Part of a small language model's weights: 124M parameters.
Each number is 128 + 24 x the weight over its row's rms, rounded and kept within 0 to 255. Layers, rows and columns count from 0. Numbers have three digits each. The size before them is the row's rms in percent of the matrix's.

# layer 3 MLP up, 4096x1024, rms 0.0776, rows 1723-1818, columns 224-255
098:134127155085132153151155113125102123127120108146157138140120143167093163141147130122115122145094
098:134108167152116127153158169066179135105114152127125137163145138091102138159118141153129140099154
098:115100135136071121150155150114142142123144174136127136126119162126137096166160143153131158088162
093:105099140148102139119132112144100130113159123140072115125078161125127138096142152136141144109130
107:135093091161145145181130180105141070101170114103121160120125143140127118146123148186145140146172
084:074116089141097120127096120146100132127097145106147117111073129092125128122116153121139135113092
106:119161165135146118139128159162157131127137120126099116145124176130132107215158116176161141159109
096:109101136118133144121121127155137100125091098172102128158129158120146094130105119157144141173128
098:124116087131115108136119134131124141125138189107133173098164191122087139117123099158128150109108
095:149109125135134143123133148091113166138103093156124158105086109166130112113158118120127116105120
092:139105154165100126143117129089108156145139164149139115144132126073160159112107096091150077119122
110:135099124132141093106127142134158139129118151135143124145152077081130120138089163109130118154156
073:141158157185097154131130169088095164133137166119093122128131124161118155107123127097121146099156
096:108108166104089140102126155116142122155120112126118127142136145154132119133130137120094147161129
087:112090120130139123143161150138140174097121122092121119075123104115107135157143133157086145151138
097:131196148176117141138101117117113146107110102145134166114122116156135141096177126111131127131165
095:157130110086072136164115100109137101095117124155137128109105159173066126130121144092103120106099
088:162137139147178127124091138143135152137120125126120131103122084124141119123162124151102117143121
090:103112138135139108102136119074140121117145119118129158143123101160130127137127162121101142127131
103:141135209108118146156130116108123110115129179115101125125096140156124141124128138177146130085148
103:181174148136126137105163135153132165104158156123098156158106148083169131114090140090142153123130
111:172114125109095116156122122119156122141108116117118112146143150109109137159152099111115110112147
114:136106098112151109154164179117110119123109129099148132103204149157125136116141163124150156120108
102:123120109156120132144136085164143149103148118124136110121131101156098119049163145118140104146139
100:130175152150142117143128132131157109130154090111166142103142115108098097138108127146166103127152
111:095172150146184109166102155137129091106139125157126144127141160109097071149106181147076124129103
101:101132125102142140104062190127147107125143141145152147131069108141165139120106125158138154135136
107:060144128124148108146115144048155132116152164151123129112143126090165146108181089109146123134126
098:157106143080144154169133134088169157111103149113151123110182127114132134115091087129110106134123
099:138127104141162113124166124113112181079129160131103155165112150136117134106137138122136144169148
087:112108142090151116104129127066143148147112168122127155168112142102175148105128145132100098141139
111:124137126128105129106140130116172088129115126085141112138089112083106123142134135097116093181144
108:125115126130156140129091147105110074090134171108102140102120143132146059134146144146089097098106
101:098209136118113173121125119112127080122138107152106139164111150151134137102127098118083112147170
101:167129093091145128110113155130151117126112141105121118155185115161149146098097096148117136111101
102:131115102147121118138170060105116119148141141110116069138191116134111099159145094119134119157171
099:099143116150129148127131101133135096162123143138104126117106139101121130145177149168162122121116
098:145110136151100162120144096161156127087103158116109153089158130111119145146105152134151097126094
089:158166135118078082117120172129134120111081153072134138128132122147151065106114147154111104130117
107:116151150131136118103067064099146117158128153119148129125131128113112114173098127139169142121106
103:114069149119101128132152108106158121123127131133116138134136115106174117136131147098121108134114
105:144127101137167084122136116116093091136137156126145132135160142112117101168083089129151125144172
110:118138144114098160106160165133188124171123115159127124154067110122175122124161090168145101114143
095:123130079148126134183174146120097128125156111167117131155134148108098147140143162101162160111117
099:111168124156128099088124155118107133149102143113122117148139164150138090145147139117175138180191
108:061139115162159146166103074105150093115096161143157122132126134111177120129132139128162153130111
113:121159149096130098138121112105118084114127135130118096101131125139167141115146135094106089124118
096:167141115108094105115123102146128118123139129128141125183113156148154131145120126115115137149130
097:152150146118145106096131159111102102140139086136133121133151149119107077129116141131118106103107
089:156132092119076142132116120114100107170111094133133144090146111134131125104116137158184084141152
098:102112103108125081126109124099145123142152159108168138119105103129130175082127177125124133075101
106:098082143149124093135116130121109125129159144139145139101129127058096124128149127117102139108097
103:103132142154125177098132190112102155137149106127099125143114147121145143092086085124132114134117
092:096112147120110139121166153142124095105118126157150104109130118115117152073114149147102097156104
103:095117151125143117134079101120159114163132123162168132090090102147122133117139139111103120141139
097:082103156149139092109159117132120140137131149097145100134132104109155101118095148149125080119162
099:145147122131123164118116152120145109142130109114099149101136084097118110141135103118106129167155
100:115166107125111170180132098109105114073147112178108128128095078156125135167138089100118145127130
092:092136113110137168130161136080143097127136113133150130115108131086121113186137131132076127094154
099:120153136115118117106142111107077135112107140096105116106106133137141119138107128137123114178145
098:115144130145143096143127114079071152097116159106104130140161129118114117118108121121125116147104
106:117109114137127142108122178079194107131132099146133188158132135135151105135153125154098107141159
106:095109200153112092161140129114127085135136109095146118137169172140108155169109137089112094131139
108:116109157112159106146129117131177088131105119135125100096109136132103130123140136124109129114111
106:146166131155118124100128159107125136172126125131108146076117091167142162152110114131108125138114
094:143135133128157123123153137135125120121086141173097124111105158120132138145147125162126132100174
091:152162146132139148112157138096095137130143144077081123121136143153140110121113096108121104141136
097:100146120164125079123123138166137139129153130170101135100142158168129114169142095134144169119099
097:107118146171124129117136087112116110148119103123096110195150145159112120146132079095116126102155
102:125120127078096090093117137125132109115139152099132168157174137170131157148180124093114103139116
102:125111119133127106144101159110113124108136126108156105112162143147080122182124137118089127147124
101:151103123102120142168151139130143142114126108137114138119159176146136109146114120094116121090126
104:144148152163167133138098152110140103120117140128143145127141138103144121139121138125123125117155
102:101126154143127091153137103165094127135111123136138100132154155151098156140120118097115177116151
097:066114092118115072146130114129137114108142162149136164081118107104153141098107100133093141137148
098:151080108152095107157151108117168149104147156099110154135112172091128139119148132161142117129122
103:104097117117145152096112148121093135129056159126099121098141108088131166119138160126105151114110
102:144128135142124104104066098127161115123145106103119117175154089108126123134133071086190132141143
088:157152174121156124122086140161152081115129107187142147173105142139155134150177114136103141074131
095:132161134126075122111124129126126141106113140132083133105095089123143144107123109125164146157094
102:160107100150143094099096161164118078148090153164100120145145151130160136124113124105120122123120
103:134127087150148149148138154112123145095124154089127136068156110140113135162091137136139138109089
098:126170140101130124137134107127159144137161160099163089106083096078133068124134118129132120133101
092:096111104128154139122157114149132115148093136119141136125105114127112148111112155132129115093101
090:123106135140148131170128119122170090141122146121083123168104133161106107149058153146093117117132
086:164151130130098136127149164159125150109126109162121146077120112116142113119092122109107142119130
075:112137095154148118101132128092154081135146142129115132153132160108101122084096097169140119127085
100:130116171137106115098135141150124119108145133116133104131109155130105135173153148144140076128137
088:139116109130133144116085083128124110166117130095137142173138127104172100131138083139125146101114
102:121083155141131088163119115152144132148158155119109147161115117156128138125144130159117121153164
092:197123136168112080163177148145095128139126098148160156126168158099128150137112158102118128112130
095:109100184137153101105136101098124122168155123096167138114120175132138110105127143113161162132133
113:121151091148113152124131147117081111113153137135141195104122125128130094107133115128102144150142
099:133109137131134147082094135126178123127118115163145120148129135111150109109128079082117155164085
105:124158141139142113123146104141119122163155112131149137087119162180113096135089110129131095148111
103:146097161130097121120121149140111103091147218136171119115138140145140152152129124115156132175143
# layer 3 MLP down (transposed), 4096x1024, rms 0.0215, rows 1723-1818, columns 224-255
100:113139144106146110126107128126109153114112120088133153113135154170109115143117090134125180115123
099:127144165088149141097136121141144118124126106111182079100109117149107129125116105136086150125144
100:088121132136149104141141118146113161146135118075128110131155114121124183134104135128152124154148
096:144106139123137092160134115099129142095100182188118118111094138140101119146111152130122151136107
105:078132141153096143123140130142153153083111143172125146108142074151138133171157164145103098120119
085:131119094124118158095144093130115102125121091178141102140164109151139142124147156126128143137157
103:116157106128151156139138104096121130117132152145147101123158111107102135129157136100117116169099
093:146140147135134087144164159148156147125125128122131129167130073132142150128079120131140098087119
098:161115100124111153129112139092183113100178113114081083067139118110122120125132146163099138114144
095:149096136115121124174118142093133130099134159127098130110129103119101103091143097145125118136127
089:167105140119158136093115110091102114127106117089133143103123115102105098170147115101120119161161
105:109112107114177135097108142150167107114126125158085119137145122117128070121112121120135161139138
077:148162109106184112166160123135105093081137156152134118135150134138126137117096118148116078145118
093:135197111115159135177132081105149162155125130104121136118154134132092139094109138125164086133108
088:108144118155115135154160202073176125129128114177167122128120121137123197142132119134140123135133
098:114089141109115143143138128127097118113137148103143141139136112121154130083164158135135103091157
098:115164123139164197145150148115114152100131127128163109131150167123123110092101138135130165133105
097:134100126163152126119129093124154151106066102150064111134134193125076131099143160124134140129134
092:090099149137114132153147128148117139118089113142172142106162147091142149132145159103100133099106
103:161093137124143147124169153102101100110095090109135120120137124128094125130105162075120133137113
105:125130098094101154120114151188134117122126111121145104127097122130101125123105142135108108112130
110:135146134097147168086122154121108148095098157096122101128135127145120190126115137151107111152135
106:150111098083093157153125166149128170095147136146107126135136155112146162147137117123086079156121
105:149136105084131158094114137134145152162099133105132097123086124156143098128097163114113160143110
105:114122136081167133167105153115121155167082178097116162150116142124146131143111139113112185140119
119:113099149093141090110085160140149097181130099111164123141122144137147164142112139141145101122077
099:121160134141137046123136161139138113108105130150130105144108110123083129099114180093101125102141
108:156111113187136153099119099089160120117100163136131135162121110138120114159088124124098101139148
098:135152168087172127107143156135086120111107143154167110090149125113126128125114119143123150170127
099:152127098129125147117135103102133157129124159145129143121080118171144100107136120128112104144123
091:123153113126102175138128131137179106149165160097090144160137109169079146105126139106106137109107
109:092157147124134102103152143144126126146109119130173130116190094092115121091131151108109163158130
104:118144106097138169125120201119159148138092108152170146103130094103120148171201090130152148131094
103:118143134106149116153130115121102160113134133119137124148169123119134134123140126138149131120128
097:097100130126112156094134108126081155110149102173117091125088099122131116192103157129117092120122
104:127120103118123160130103133104144136133119119108185147139144127132119111097126174182101142135123
101:144138096133145105141126098108121097078144137094119148113101126176132155139144159140121144161124
102:129144107125069135145146141086113148112154095095141113118122114148126156112129136094103149069139
089:128129109147152162068098180141126119144111154159114136122155123129136143123111124114157130124146
111:114160109094114155174135126152097114117091123120130143093162116118123115064166125108104104085118
101:172101139121136160125109143097114135123108134154112126160124106174087141141111124133148151152119
100:143160134148154122117125105121136144132106147110131164114078146120092078092171108142068116093149
112:142100166101164152133102144110132140093145117112116121086148102128169129115121145112128134144145
105:092104152126092122128142102126109162092131133135178109147129111126143151099131089089118177126101
103:120085122084128107135134156136121117150159163126132113155129097128146113110093110115098132113108
111:121133135125122149089105147131155086121113071128063139142149140153161104172135100152137141140083
107:130125139095166161129121090125115105160129139095145121134115107137103087145124134131113170128132
094:084110128143119173109143134101104116125089090116100124135084085115112146121152126138175105108110
099:073148134088147140143127112140139104108100156142183132130123115140138122084115122172115172161089
088:099104127130147131138080094160103130098145161096129126124163165132146150100106150100127193078145
098:088132119123118104135120105115084109107140162130120175132157161111144169144065106145093086134094
100:136096161125169159139135120103124137132104131143119117110072123080129129135111102154148081119125
104:162123130136143133119059104126153152107166157104153120142128112107122141118130110105115127145114
099:107097139142163145116109101142107125135140097108121125127115140130122148079112140129101163137114
099:142157137107107148188133079157070128109144157141078153145156137131131136161153126137144118095143
102:118143093139064098108114100115111116158122117116092114119117146072108123103116138102153144163127
104:139170120100161170104134139120149111142091100148121116093125110105119152103125118182089069136156
100:157134126122164081098118131117119151157117149112096105106185147136137090100135159133147113138106
097:092106147136118107132129111175151087186144129105126111049164110140116120115148149129167173126098
097:124135130141174113129078145162108111141138144167160081093134116100131092080144114138080154123129
102:123172131105187132154098093144137149126120111095112110179118119101136165119090116149120112111097
104:133106114114109137116129140142125102116100140093137117159136101121152137099138114085175108082088
105:150163118115114123101166110145146145111108132098116145101109109159121106094129158119126155155151
116:141122123136142148082177088126119124145206117146112124164132109126126118123138114113133112162131
098:091199129076158138131140130103140123117108131169091144124130095135100119109148132099184115090100
089:165125126069107153163120127095138115141131115100155133140116109132126145120109129170126125149131
096:174130132137137140122092148165125135158133133148122078124102145140123124085095163078116142135163
095:117115107081121126138102161103123066166079142169122114162105171119165165121155125125092097165084
099:151123141125133067157104104130155146156098171116138137132117110107154127121140168117129140120138
111:143075132140177156105132123117145143136129119120120102108138095114130145120101121102148159168139
098:099121126139097129156145113080146149134114133114158137161142163091168118130152131087132171150153
099:124145158134132165154171167164139103101071145171199138123130124117111099101106135137104090113119
105:157147144134115146133144123167147124082134126116103120102138170142092152125140147091148078098142
104:132138132092147099156133105163161109133135117135127133089137170095141094138114139154147106146134
093:182174158170114142098151139123174174153135123145156157120147121119139168118105117117104116137158
100:135109155118158112119156150158123114141130110103154131108094144140097144136136131063108130136159
102:133143170083096142105135136128142099150138124094111152123122129144103139144148113115114112147135
104:166129117126152164115136112084139105116154103120136146159106125092105108100129139126113136147149
091:101101150124159110138135163096104123151113120147103160101091141106155128120129153142103165187140
099:105171120129145126177107107116134128141109103106102105150152109118102103077092095141138118112143
105:154136117151142138123115100100123086099161107134130155138107125160117139122136140125100096173133
102:120114141106108166091126153117143119158120104146120115123100105145113152138120089133111155134126
101:160075126130150144144172133151128166113100092083115138136144159151150154154090157156100114104119
095:129122103131132133151087152121148148080130070135120111145110142119149109168097118150147163093137
087:121109166145104121081139112096110105130162102121136168129147145114122168118152143151181074081176
090:127121097102111141136134161105154111133091162160109145117139139158092136126153116082106145171117
078:092133112125108104155092096098148140121137089162154114107106133129135125129147145135137117140144
104:143141157120141154129122096135125155168106152082101080127112155166118122141183144114127133128123
089:127149082125111112134127087150137122106132145142136132104117117144121130098110061145120119092122
106:103151104163174152162081130088161120125114133134107114147113145142119090121110113137182123115121
093:130112069123132130123106142152154077106122162108158128157112109101113117118123142155100109130143
097:172151129137136120120170105138185088115125127129143118115151114142101107119186158139110167085116
099:134155111177113111105141100138145118142131166172146139153123132106092092153100123105121091134100
102:103133120136143116135099185118133095120095098122120113129150159149146139123108133125137146168140
108:145159108164122154124119122134126109136090068096129135155107121130140122150115152169100142128168
103:123095117128137114140158155086156114133132101108107112135125121131100170154118152125084129134104